Part of a small language model's weights.
Size: 12 layers, width 160, 5 heads of 32, vocabulary 9493, 5.08M parameters.
Architecture: learned positions, biases, tied embeddings.
Training: a variant of Muon for these matrices, 234M tokens, 7126 steps.
Each number is 128 + 24 x the weight over the matrix's rms, rounded and kept within 0 to 255. Layers, rows and columns count from 0.

# layer 7 MLP up, 576x160, rms 0.16, rows 540-575, columns 0-79
[[130  85 165 131  96 133 163 117 142 102  66 125 128 125 123 153 128 133 129 138 130 116 144 138 155 152 104 169 148 154 120 138 119 146 125 145 143 144 125 106 185 131 113 124 117 102  99 122 120 131 136 132  98  82 110 182 129 100 159 160 142 106 149 139 138 158 135 113 122 105 113 133 110 138 122 152 131 163 120 132]
 [108 135 182 122 172 143 107  75 154 164 143 134 158 155 128 123  83 128 175 173 100 102 132 135 178 137 147 151 154 134 149 141 137  77 150  76 142 120 163 108 112 131 157 101 103 133  87 111  80 118 145 117 149 132 126 125 101  92 107 117 110 118 153 137 126 168 130  79 107 160 113 129  98 131 129 125 107  95 155 131]
 [109 101 148 149 123 188 130 113 142 132 114 139 107 129 157 130 139 132  49 133 135 149 174 110 144 106 103 145 185 129 152 115 144 107 123 128 129 119 173 120 142 175 154 123 137 117 124  75  99 123 127  87 174 110 154 140 106 105  92 138 134 109 138  96 118 135 153 120 101 125 106 124 102 149 166 143 104 147 149  63]
 [110 133 158 141  82 157 162 134 133 135 163 116 148 168 120 130 102 107 113 121 135 159  83 105 119 128 161 126 119 142 118 108 114 164 132 178 144 113  86 147 125 136 115 112 107 110 142 131 115 117 178 139 124  79 113 136 107  94 143 161 126 128 175 111 157 157 189  70 124  93  97 150 152 127 171 129  91 130 121 120]
 [122 123 138 175 139 113 118 159 135  77 133 149 129 137 102 101 115 159 126 101 113  90 163 149 153 144 114 154  91 148 140 128 157 127 116 140  95  84 190 137 151  93 134 155 128  69 144  97 118 131 109 115 115 117 182 156  98 140  91 116 115 111 133 194 141 112 161 133 115  78 139 129 140 132 120  95 146 149  76  79]
 [125 110 116 120 147 156 110 142 105 146 111 139 117 111 109 155 150 126 128 117  83 142  94 142 110 112  94 143 132 166 109 127 165 131 118 109 136 169 113 125 113 184 137 113 173 129 110 132 154  69 147 134 148 137 121  82 165 116 135 115 137 123 138 146 134 118 113 108  99 136 151 107  72 104 138  89 112 171 129 145]
 [162  95 150 159 162 170 129  96 126 133 125  96 124 121  90 136 128 174 115 156 147 130 119 169 129 146 104 182 153 156 130 121 130 134 105 161 116 110 117 114  66 150 145 184 119 152 141 110 128 108 159 110 145 170 127 129 129 149 146  87 145 109 107 128 116 152 164 153  88  88  89 138  98 164  72  59 167 118 151 148]
 [136 180 139 124 166 159 122 195 118 143 135 106 153 171 156 145 119  96 136 140 102 144 130 157 130 107 158 136 148 116 129 107 125 129 157 112 108 122 111 127  83 145 100 107 126 128  73  87  94 120 123 136 128 150 180 138 134 154  90 174 150  82 139  92  92 143 121 187 136 121 203 136 146 140 176 160 127 140 151 135]
 [149 143 162 170 134 141 106 140 128 119 105  81 119 180 113 119  98 140 166 112  98  99 133 176 122 152 131 163 151 126 118 134 152  95 113 109 136  98  99 125 165 118 137 138  96 121 122 120 127 128 150 116 143 180 112 169 109 134 134 123 185 140 102 161 159 144  99 109 159 172 129 116 138 117 123  84 127 159 136 146]
 [105 134 142 138 144 111 119 146 120 128 141  95 134 111 140 150 106 142 134 143 151 153 151  97 133 122 114 121 172 110  96 120 107 166 102 179 140 164 161 111 119 180 103 116 141 139 121 140 148 132 145 114 148 129 126 113 142  93 156 115 164 113 104 111 114 135 113 160 113 158 123 128 113 120 113 123 140 144 129 139]
 [154 136 105 111 107 173  98 172 158 124 115 118 102 102 122 148 103 117 101 119  63  81  87 139 157 178 127 131 102 100 104 130 143 169  74 187 116 117 144 160 143 169  78 167 160 153 146 134 167 103 132 126 124 127 129  98  89 137 114 124  97 104  87 109  83 147 129 127 155 159  98 158 113 102 118 106 136 121 113 139]
 [168 127 171 167  68 112 134 137 114 146 171 136 142 137 180 102 159 134 122 132 134 153 101 115  95 105 174 151 124 133 113 108 136  61 141 205  86 112 160 126 146 152 114 129 137 162 113 122 142 145 142 173 167 120 133 125 140 135 101 151 128 107 126 145 117 135  94 132  97  97 108  62  82 135 119 110 130 107 130 133]
 [119 108 138 130 142 105 132 154  89 148 180 119 167 102  77 136 146  99 113 141 141 138 144 118 110 142 143 166 133 133 133  78 112 104 152 158 120 107 114  89 110 125 130 146 104 188 149 217 149 165 144 101 175 124 137 116  93  89 163 156 116 129 137 120 171 117  85  91  98 113 109 171 133 106 158 138 125 141 108 155]
 [101  71 124 119 130 103 159 113 117 151  86 111 109 146 158 130 146 121 114 135 135 135 105 134  95 112 119  84  97 119 112 141 189 128 160 123 119 114 118 134 133 110  84 139 157 138 118 110 115 136 165 126 144 136 136 166 133 138 139  78 161 100  93 118 119 144 114 144 141 103 122 109 130 150  91 143 163  93 127 160]
 [151 159 127 153 138 110 125 131 179 105 121 138 144 172 138 141 100 108 117 133 167 115 138  83 108 143 148 116 115 120 139 139 149 138 118 106 164 124 127 108 108 161 121  93  85 119 129 145 115 135 120 136 119  85  90  95 163 119 127 160 154 132 141 110 133 101 163 132 134 144  80 118 120 118 106 121 150 142 120 137]
 [116 177 128 124 133  98 149 118 147  98 163 178 102 181 124 152 137 121 172 106 137 130 144 125 116  96 106 135  71 105 108 138 116 115 116 113 106 119  89 103 142 127 107 148 144 166 108 162 114 111 117 121 134 106  93 167  85 163 144 105 126 133 100  91 137 149 107 148 144 119 135 124 163 103 107 150 148 118 111 139]
 [145 142 144 134 147 141 165 117 162 156 156 130 122 169  69 129  95 138 123 113  99  99 138 137 105 137 108 150 104 114  89 130 122 115 116 113 119 131 137 112 121 128 108 119  99 123 118 124 113 156 115 126 179 125 121 138 140 100 141 107 128 123 131 165 129 123 114 121 138 110 162 119 122 142 143 113 131 162  94 128]
 [116  99 131 150 163  79  99 134 179 130 134 124 142 132 180 137 119 177 122 108 126 131 160 132 137 138 121  93 129 154 117 179 125 191 140  85 140 135  89  75 134 182 111 133 143 114 164 152  94 165 118 121 126 108 121 142 162 114 172  93 138  90 103 140  95 139 115 128 117 167 143 130  97  91 136  91 175 106  98 124]
 [100 147 165  92 149 174 102 134 109 120 140  78 157 121 105 156 123 122 177 117 114 109 142 121 136 116 151 111 141 151  93 125 122 131 162 135 101 156 119 149 166  95 173 106 129 168 122 100 157  64 133 122 136  84  97 105 158 120 125  91 136 119 101 176 173 155 128  69 107 129  67 115 180 145 138 165 156 148  83 127]
 [134 124 125 137 181 168 110 177  83 119 127 112 130 114 101 156 133 157 162  98 112  99 151 126 110 122  98 142 165 153 114 146 172 170  83 151 113 111 106 146  96 137 131 163 124 100 153 115 130 111 121 128 128 129  96 128 147 124 116 118 127 134 132 134 129 128 142  77  96 108 103 141 145 107 110 155 131 126 142 121]
 [172 138 149 119 148 128 154 156 142 120 118 151 126 104 110 102  97 117 168 149 164 115 114 131 123 119 165 104 115 104  87 162 144 112  99 108  87  74 151 125 143 109 117 140 126 119 151 132 110 163 157 112 129 122 161  77 131 121 145 108 124 119 102 148 140 129 187 104 149 120 145 130 117 126 147 105 152 152 125 142]
 [144 114 176  93 162  88 109 144  75 155 147 133 174 137 144  98 139 114 117 119 121 124 147  87 103 119 136 167 139 115 139 137 153 137 138 160 120 115  94  62 136 139 156 127 135 106  85 116 144 135 117 154 108 134 135 158 125 152 123 160 123 106 159 110 130 161 100 111 124 129 128 115 122 121  98 115  98 172 134 148]
 [130 105 130 143 123 147 151 105 110 144  94 125 146 151 148 128 121 134 142 126 125 104 130 151 154 126 159 141 126 108 103 127 173 163 180 128 126 127 114 126 122  81 159 121 118 174 145 138 130 125 147 130 138 150 141 109 113  97  99 140 142 137 112 126 142 133 135 159 128 110  87 158 165 139 133 115 143  96 107  79]
 [135 154 106 113 162 157 167 158 125 128 110  70 128 116 140 131  70  94 148 175 129 127 122 142 114 125 135 109 174 103  83 137 169  88 109 169 122 118  93 121 144  97 128 171 107 104  98  85 115 126 136 137 110 107 164 111 150 126 133 170 136 112 135  68 104 144 153 149 149 176 137 120 137 135 122 166  95 137  97 127]
 [130 164 102 112 141  81 106 101 160 104 120 128 170 147 139  91 148 139 180 116  81 109 143 110 130 134 135 115 115 101 106 142  79 147  97 131 140 111  83 139 115 117 139 155 151 122  97 109 173 121 107 108 103 141 118 173 120 147 134 104  86 120 142 153 157 131 130 103 125 110 131 126 141 116 163 126  92 127  97 110]
 [129 107 118 121  72 120 124 140 160 114 195 119 120 137 128 116 143 119 135 127 154 131 120 132 167 106 138 150 135 136 114 152 187 148 126 143 165 132 150 108 133 136 153 132  80 102 157 131 110 125 164 111 137 142 158 118 121 108  74 157  96 137  95 107 122  99 118 162 125 140 135 153 149  55  99 146 166 143 115 153]
 [100 105 159 110 139 115 110 168 147 148 151 118 166 135 127  59  97 101  79  91 141 116 179 147 134 103 125 162 123 137 124 119 106 150 145 147 110 169  92 133 121 144 129 153 129 152 133 113 130 126 133 119 151 125 149 138 111 134 115 121 146 136 111 145 101 150 107 137 147  86 103 122 113  70 121 152 126 182 103 156]
 [118 123 158 138 107 110 122 139 109 119 128 118 128 144 148 118 122 140 118 110 135 168 140 113 131 138 123 134  94 157 105 161 154 116 108 116 174 172 132  99 148 126 167 109 103 142 184 122 149 131 171 146 133 136 120 114 155  91 143 102 150 101 118 142 136 123 148 134 104 102 120  98 135 102 123 185 156  93 109 115]
 [ 95 117 206 163 106 140 161 140  93 104 191 156 120 185 121 107 123 105 126 142 129 141 101 158  91 121 136 150 123 136 159 185 126  90 135 118 137 210 160  99 108 107 121 141  93 117 149  95 114 138 135 146 104 171 189 185 109 101 122 172 170 109  76 115 104 121 157 142 110 118 108 127 111 123 136 170 172 130 159 103]
 [ 70 142  80 127 107  82 128 127 132 106 110 153  81 133 105 157  83 111 116 191 107 143 139 137 142 139 148 115 154 117 101 143 114 101 112 102 151 106 135 135 103 124 170 152 139 113 133 103 134 143  96 146 130 132 135 130 117 142 164 168 107 137 158 137 156  96 128 100 142 119 164  99 151 154 160 105 135  77 100 103]
 [140 169 194  86 140 118 132 140 125 168 150 129 150 163 108 173 132 131 121 102 120  90 109 141 129 107 134 135 125 119 129 116 142 109 163 148 128 152 121 103  99 113 123  99 135 117 112 115 126  96  99  75 126 128 142 141 112 161 131 155 143 207 161 133  81 131 143 154 142 135 118 135 138 109 172  93 135 130 120 132]
 [130 102 118 178 132 142  81 108 173 122 160 154 123 142 122 114 126 105 139 132 129 112 126 131 154 130 122 169 113 148 103 160 110 127 137  93 110 148 127 107 120 112 126 152 160 148 166 134 126 149 158 146 188  99 140 108 172 154 106 149 147 119 117 134 134 117 134 118 133 117 111  95  87 118 110 164 106 113 142 129]
 [154  90 118 155 183 115 141 129 116  94 130 100 137 107 107 171 135 147 159 144  79 128 166 156 135 128  99 162 160 111 137 113 140 134 124 153 134 103 138 110 128 119 108 101  87 113  95  97 117 110 117 107 116 156 123 173 129 151 123  61 140 118 141  65 107 129 119 111 127 131 116 119  99 144 122 152 161 146 111 154]
 [186 145 129 127 147 142 122 143 118 145 149  81 152 143 119 151 108 108 147 132 106 118 158 139 120 141 157 110 118 122 142 144 149 177 119 153 104 164 156 103 120 144 133 161 115  96 101  92 139 169 160 139 145 130 140 162  93 136 136 148  99 120 136  95 131 140 157 124 112 112 106 109 157 110  86 116 141 132 111 134]
 [106 218 148 179 110 128 121 161 124 116 122 166 138  96 129  83 160 167 195 106 148 135 142 108  86 142 137 128 121 139 140 122 129 133 112  96 174 113 104 138 136 149 173 109 127 107 116 104 112 130 105 170 126 128 127 106  94 120 130 108 126 119 124  78 132 118 108  99 124 128 117 130 110 131 151 159 134 140  92 134]
 [119 144 167 133 107 100 154 203 121 189 128 114 101  91 135 145 151 175 161  65 173  72 163 116 146  64 172 127 140 221  96 126 141 113 143 126 112 110 146  99 117  77 129 100 150 133 125 116 117 123 118 111 177  79 109 167 134 139 124 165 137 129 108 119 142 184 137  81 119 139 144  91 119 105  88 140 120 134 172 160]]
# layer 7 MLP down (transposed), 576x160, rms 0.159, rows 540-575, columns 0-79
[[138  82 145 118 134 132 127 131 115  97 154 130 105 136 150 133  91 101 112 131 130 132 142 115 124 116 170 103 163 138 161 141 158 165  90 145 177 118 160  99 115 114 114 119 125 143 164 161 148 116 132 130  94 144 111  96 136 118 124 107 112 155 143 135 152 112 186 138 123 130 132 129 154 130 136 150 121  75 144 109]
 [133  94  99 118 142 121 157 150 116 122 125 118 111  98 128 173 121 134 116 153 132 134 110 148 195 126 129 136 110 100 103 174 141 117 129 127 149 125 116 133 124 147 122 142 186 147 129 142 141  73 152  68 130 140  99 140 107 115 118 132 101 144 148 137 138 141 146 147 149 120 147 120 109 142 123  46 152  80 124 140]
 [161 129 149  85 134 144 151 101 111 159 123  74 134 179 182 136 155 146 132  96 141 149 106 150  77 166 144 102 139 126 120 125 108  87 139 102 125 142  99 123 149 128 152 153  80 152 155 134 129 147 143 137 133 160 145 141 131 115 170 109 111 139 140  93 115 141  94 177 138 167 161 157 111 118 145 111 105 117 116 144]
 [131 135  87 115 148 146 141 101 100 145 116 150  86 162 155 155 122 122 154  86 172 109 122 123 141 138 115 145  78 143 106 139 100 125 156  60  79 118 155 110 137 100 114 149  76 146 162 141 109 107 130 105 145 159 111  84 127 156 138 133 103 140  80 168 179 122 106 168 191  94 136 118 123 146 103 140 195 160  91  92]
 [124 135 132 148 118 120 109 141 141 139  98 133  93 143 100 166 147  98 113 121 135 195 165 174 123 138 106 140 150 152 133 124 190 131 163 120 167 107 150 148 144 141 129  80 160 139 175 102 123 131 126 132 130 100 132 139 138  71 109 117 130 117 187 130 124 135  89 126  89  96 123 144 127  61 126 141 117  95 102  80]
 [155 153 136  95 106 123 155 120 137 155 150 108 149 133 149 131 197 118 113 144 128 142 120 128 153 139  96 139 134 106  88 107 130 127 180 173 165 117  73  69 147 152 126 130 144 112  92 113 138 123 129 113 157 125 126 171 118  89 140 105 143 104 153 121 120 104 126 146 148 170 121  93 146 146 135 105 135 139 152 153]
 [129 130 118 136 122 151  76 137 132 130 125 124 153 100  98 167 144 142 157 135  96 126 102 176 161 151 163 133 113 143 109 134 126 143 157 138 111 118 112 127 136 101 122 181 153 110 113 105 161 120 156 141 124 125 101 111 139 136 149 131 142  58 111 153  82  99 118 156 118 150 127  91 154 143 162 106 125 103 107  81]
 [102 101 124 143  76 132 103 158 146 172 104 140 124  82 108 113 168 166  95 100 179 145 161 158 167 126 162 149  87 201  47  81 130  59 144 131 166 141 131  96 117 104 126 120 128 145 118 144 106 116 137 136 112 147 101 119 123 183 119  97 115 170 105 108 145 154 109 112 126 114  97 179 126 130  83 118 147 148 148 187]
 [120 146 133 168 174 136 108 133 186 111 156 115  89 160 175 149 174 129 120 145 158 131 114  84 156 165 149 124 162 133 141 160 159 123  83 116 113  94 123 140 166 144 164 120 112 122 127 156 157 119 154 100 142 146 113  67  94 156 124 115 150 104 118  98 183 141 132 133  96 101 172  90 135 192 128  92 133 124 171 106]
 [149  93 118 158 109 129 150  92 131 146 165 143 124 111 139 108 146  82 111  71 108 105 117 133 116 147 107 121 147 150 127 109 146 125 100 149  86 135 183 143 109 115 167 135 118 130 148 117 135  97 121 134 149 122 162 124 144  87 136 127 105 121 122 125 181 142 133 111 157 145 126 125 147 101 120 131 131 133  90 135]
 [146 125  93 135 110 159 122  91 151 119 185 129 125 157 145 107 166 180 149 106  97  90 164 100 149 141 139 170 165 133 110 138  80 113 129 105 127 147 111 112 100 133 137  89 118 150 131 132 170 119 100  93 114 136 132 105 147 155 132 116 112 135  41 108 114 101 134 133 150 138 125 162 108  73 104 116 126 179 133 130]
 [168  90 111 147 112 149 117  98 161 160 115 151 102 113 138 115 121 137 119 131 145 146 143 117 115 121 115 123 158 113 126 136 149 104 108 178 141 121 123 141 150 135 143 147  83 132 185 155 150  91 120 122 162 144 141 103 151 139 124 139  90 136 105 140 167 134 125 138 117 103 115  48 117 173 112 108 113  95 131 103]
 [105 111 140 163 141 120 138 113  84 118 126 130 156  99 128  99 135  69 124 127 138 114 152 133 156 116 136 151 130 144 166 126 115 145 147 156  48 146 128 178 105 110 146 122  71 124 143 136 134 125 107 121  88 144  86 169 118 132 142 146 102 158 142  96 116 110  85 125 130 112 113 140 124 101 116  95 140 179 116 143]
 [119 152  94 106 141 142 149 150 170 148 133 133  98 139 103 136 103 133 153 105 123 128 116 113 133 145 124 154 154 142 161 107  89 104  79  78 152 132 122 193 141  73 137 183 138 141 147 149 127 140 110  99 151  96 137 102 138 149 140 179 153  96 137 148 143 136 130 130 113 131 166  93 150 156 143 162 124 120 113 109]
 [122 103 142 130 139 132 137 152 115 114 133 146 151 146 108 109 131 128 143 149 107 122 116 121 119 118 110 131 118 157 123 137 139 142 139 120 126 130 121 178 111 109 110 136 154 126 118 126 136 155 163 132 111 152 135 136 110 121 127 135 164 159 142 132 126 142 107 102 134 158 128 156 127 127 144 123 119 142 115  99]
 [163 113 165 134 147 125 153 137 124 122 120 179 123 153 153  91  93 139 154 138 151 150 129 120 117 159 142  88  47 101  82 144  57 128 124 122 155 119  77 165 119 134 129 133 127  60 126 107 141 113 180  98 160 114 109 147 127 128 139 165 110  95 117  88 133 160 109 115 152 129 105 119 150 135 129  90 121 105 130 140]
 [116 111 115 155 144 101 105 147  95 104 113 152 141 123 101 106 128 142 130 158 124 153 134 113 150 140 101 132 130 131  92 102 133 112 129  87 137 109 136 106 128 139 125 148 163 167 130 134 101 122 107 118 140 148 168 147 122 168 105 169 136 130  87 133 101 144 150 160 134 116 140  94 146 149 110  96 128 102 134 129]
 [121 112  98 146 154 133 145 121 145 150  97 125 135 104  98 136 103 106 139 134 155  87 144  98 140 161  92 166  98  93 143 126 142 151 145 111 141 108  84 151  98 139 107 152 142 119 135  94 160 184 104  72  83 141 114  73 115 139 189  83 174 143 138 100 108  99 143 108 161 130 162 166 115 107 165 134 197 131 132 167]
 [ 98  91 130 146 195 146 111 141  96 105 171 164  85  96 112 145 128 119 182  97 137 123  92 157 130 119 138 135 175 101 147 175 111 128  74 147 129 118 135 136  99 182 168 147 179 119 133 137 128  68 145  74 155 131 175 153 146 139 124 124 113  92 103 121 106 141 129 122 126 131  77 105 153 123 137 119 146 134  90 163]
 [152 128 129 154 115 123 134 120 113 124 144 172 139  71 151 153 131 113 136  81 149 139 164  98 127 164 125  88  84 124 112 128 145 131 144 117 102 121 126 124 122 118 148 106 117 126 136 123 140  92 109 111 161 118 169 105 129 143 141 102 116 166 126 133 133 116 126 140 115 149  96  49  89 169  88  96 188 115 122 152]
 [165 142 138 130  82 148 122 109 119 126 118 144 138 102 133 100 158  90  94 122 143 148 138 133 103 117 122 149 125 159 142 125 124 153 154 151 158 126 134 119 121 126 144 127 172 149 124  99  98 102 143  92 165 125  76 142 160 125 192 110 135 163 175 137 119 117 135 147 138 135  92 129 158 120 114 160  98 101 140  97]
 [ 82 139  89 104 128 155 130 140 161 130 134 106  97 117 127 154 106 135 133 138 146 120 118 171 109 158 154 128 144 134  78 135 127 129 142 122 106 100 122 161 144 115 161 123  78 135 163 120 124 120 159 137 170 153 128 105 137  78 141 121 133 151 122 146 138 164 142 149 148 142 124 119 135 107 126 131 133  70 106 120]
 [151 125 117 114 119 142  84 101 116 155 127 103 122 167 133 132 147 143 123 140 103 157  93 121  98 115  96 131 147 144 141 104 110 131 183  57 136 172 126 114 129 146 106  90 130 147 165 103 132  63 128 108 136 104 136 124 138 104  86 150 118 130 158 173 103 107 104 103 150 148 104  99  93 103 161 122 183 126 130 132]
 [141 140  85 158 139 124 137 154 143 140 125 183  92 142 123  88 110 145 117  76 157 154 109 126 167  97 112 136 122 141  85 134 110 165 153 134 105 118 121 132 107 123 111 115 141 107 130 162 127 140  92 112 143 117 114 105 127 123  79 150 161 144 123 101  85 143 122 125 236 137 143 149 127 146  89 130 106 140 152 102]
 [114 120 153 129 103 151 172 125 125 146 135 138  82 151 129 175 141 102 113  78 157 127 138 139 103 157 122 129 140 173 134 125 147 102 174 127 121  97 148 117 143 164 104  99 121 140 177 147  94 111 124 167 134 158 147 108 142 111 101 174 115 116 118 109 116 138 125 166 117 111 115 128  94 135 116 138 140 112 154 126]
 [130 120 157  95  87 115 117 107 129  90 127 168 108  84 143 156 117 141 161 126 116 124 118 106 167 123 126 125 128 141 112 149 102 122  72 134 153 158 164 110 172  91  90 124 137 133 145 107 102 126 156 145 131 118  98 109 132 139  86 170 119 157  96 133 122  76 149  95  86 101 155 140 152 136 135 174 159 121 119 115]
 [161 147 101 159 135 119 127 140 132 113 137 137 125 114 126 151 108 130 109 198 120 116 142 116 121 117 121 139 139 117 102 143 116 135 138 118 107 134 122 134 148 129 112 181 102 115 136 138  88 115  53 134 135 131 163 131 159 124 136 143 103 111  96 124 171 135 109  94 141 111 129 103 147 135 116 156 136  75 113 127]
 [118 125 153  90 124 100 123 156 125 101 143 146 116 111 129 134 131 125 113  89 162 127 147 138 142 102 138 107 183 150 126 100 137 140 128 154 120 137 124 119 138 140 117 140 145 113  77 147 131 136 127 139 163 109 154 159 112 127 144 112 115 103  88 128 104 158 131 111 156 121 117 128 118 153 114 132  84 109 148 140]
 [165 153 121 167 140 133 173  93 112 160 129  69 128 165 111 147  85 166 127 155 125 177  88 121 123 130 136 118 156 103 132 125 125  98  55 167 138 171 105 123 123 111 131 128 127 101 117  78 144  91 157 101 104 146  73 135 126 104 154 112 170 129 170 161 162 105 119 139  98  93 100  91 142 129 133 119 119 160 149 103]
 [127 117 133 133 120 138 143 136 143 156 149 142 124 156 120 130  78 128 106 140 149 154 100 140 146 163 138 124 124 115 141  98 158 106 149 152 100 153 159 125 153 148 134 160 149  78 112  90 148  66 165 130 115 108 132  66 110 110 159 107 140  88 142 149 128 138 149 151  83 161 110  94 116 136  94 105 134 125 109 127]
 [126 104 165 150 114 125  97 125 130 146 158 122 134 107 110 102  65 158 160 139 137 103 124 133  98 109 130 111 156  89 160 149 124 108 112 188 131 167 141 118  97 109 138 137 105  91 156 112 129 130 116 154  82 147 126 135 104 118 161 105 121 129 116 104 119  84 144  84 101 134 125 102 139 177 146 116  99 141 111 173]
 [115 131 113 131  89  99 141 154 166 142 119 156 163 124 151 110 141 118 150 140 171 166 158 107 134 157 108 115 132 115 108 137  93 133 122 160 130 129 117 149 127 134 129 129 136 127 116 128 125 140  91 130 137 134  98 121 139 118 139 109 141 152 139  97 129 113 104  98 118 129 128 103 126 162  92 141 125 173 105 176]
 [102  95 111 139 166 117 129 193 168  95 152  79  99 122 150 149 132 112 151 120 130 157 119 130 106 134 114 137 147 149 146  99 109 112 111 131 118 103 106 115 117 144 129 151 137 116 131 154 114 130 129 141 139 171 140 130 135 107  97 158 131 113 126 133 122 159 117 162  86 126 102 100 148 141 123 153 115  68 129 166]
 [ 87 115 151 100 148 139 142 137 104 123 129 167 116 110 132 108 146 136 124 120 179 141 134 130  89 125 125  86 147 144 122 149 122 147 124 142 109 132 131 113 116 131 133 103 157 167 138 120 106 103 163 112 137  83 140 110 151 121 130 141  94 123 157 148 147 115 131 116 149 132  98 180  62 125 106 154 140 112 135 109]
 [172 134 144  96 122 150 132 118 122  68 140 136 100 147 108 108 114 132 168 119 126 148 126 106 102 144  98 136 120 120 102 127 151 144 147 157 104 116 136 114 140 128 136 121 106 121 170 160 140 159 148 189  94  96 118 101 123 115  99 137 154 102 110 155 102 100 166 186 124  85  90  80 124 114 111 169 115 140 132 154]
 [133 184 136  97  79 182 202 128 130  84 163 121 128 112 122 104  84 124 131 159  91 128 150 132 113  95 128 124 129 107 151 164  69  79 202 187 179 120 106 167 129 137 145 111 141 132 195  92  74 104  65 151 121  94 128 143  87 131 124 166 119 147 118 119 124 142 136 137 135 126  73 103  91  95 107 145 168 111 200 128]]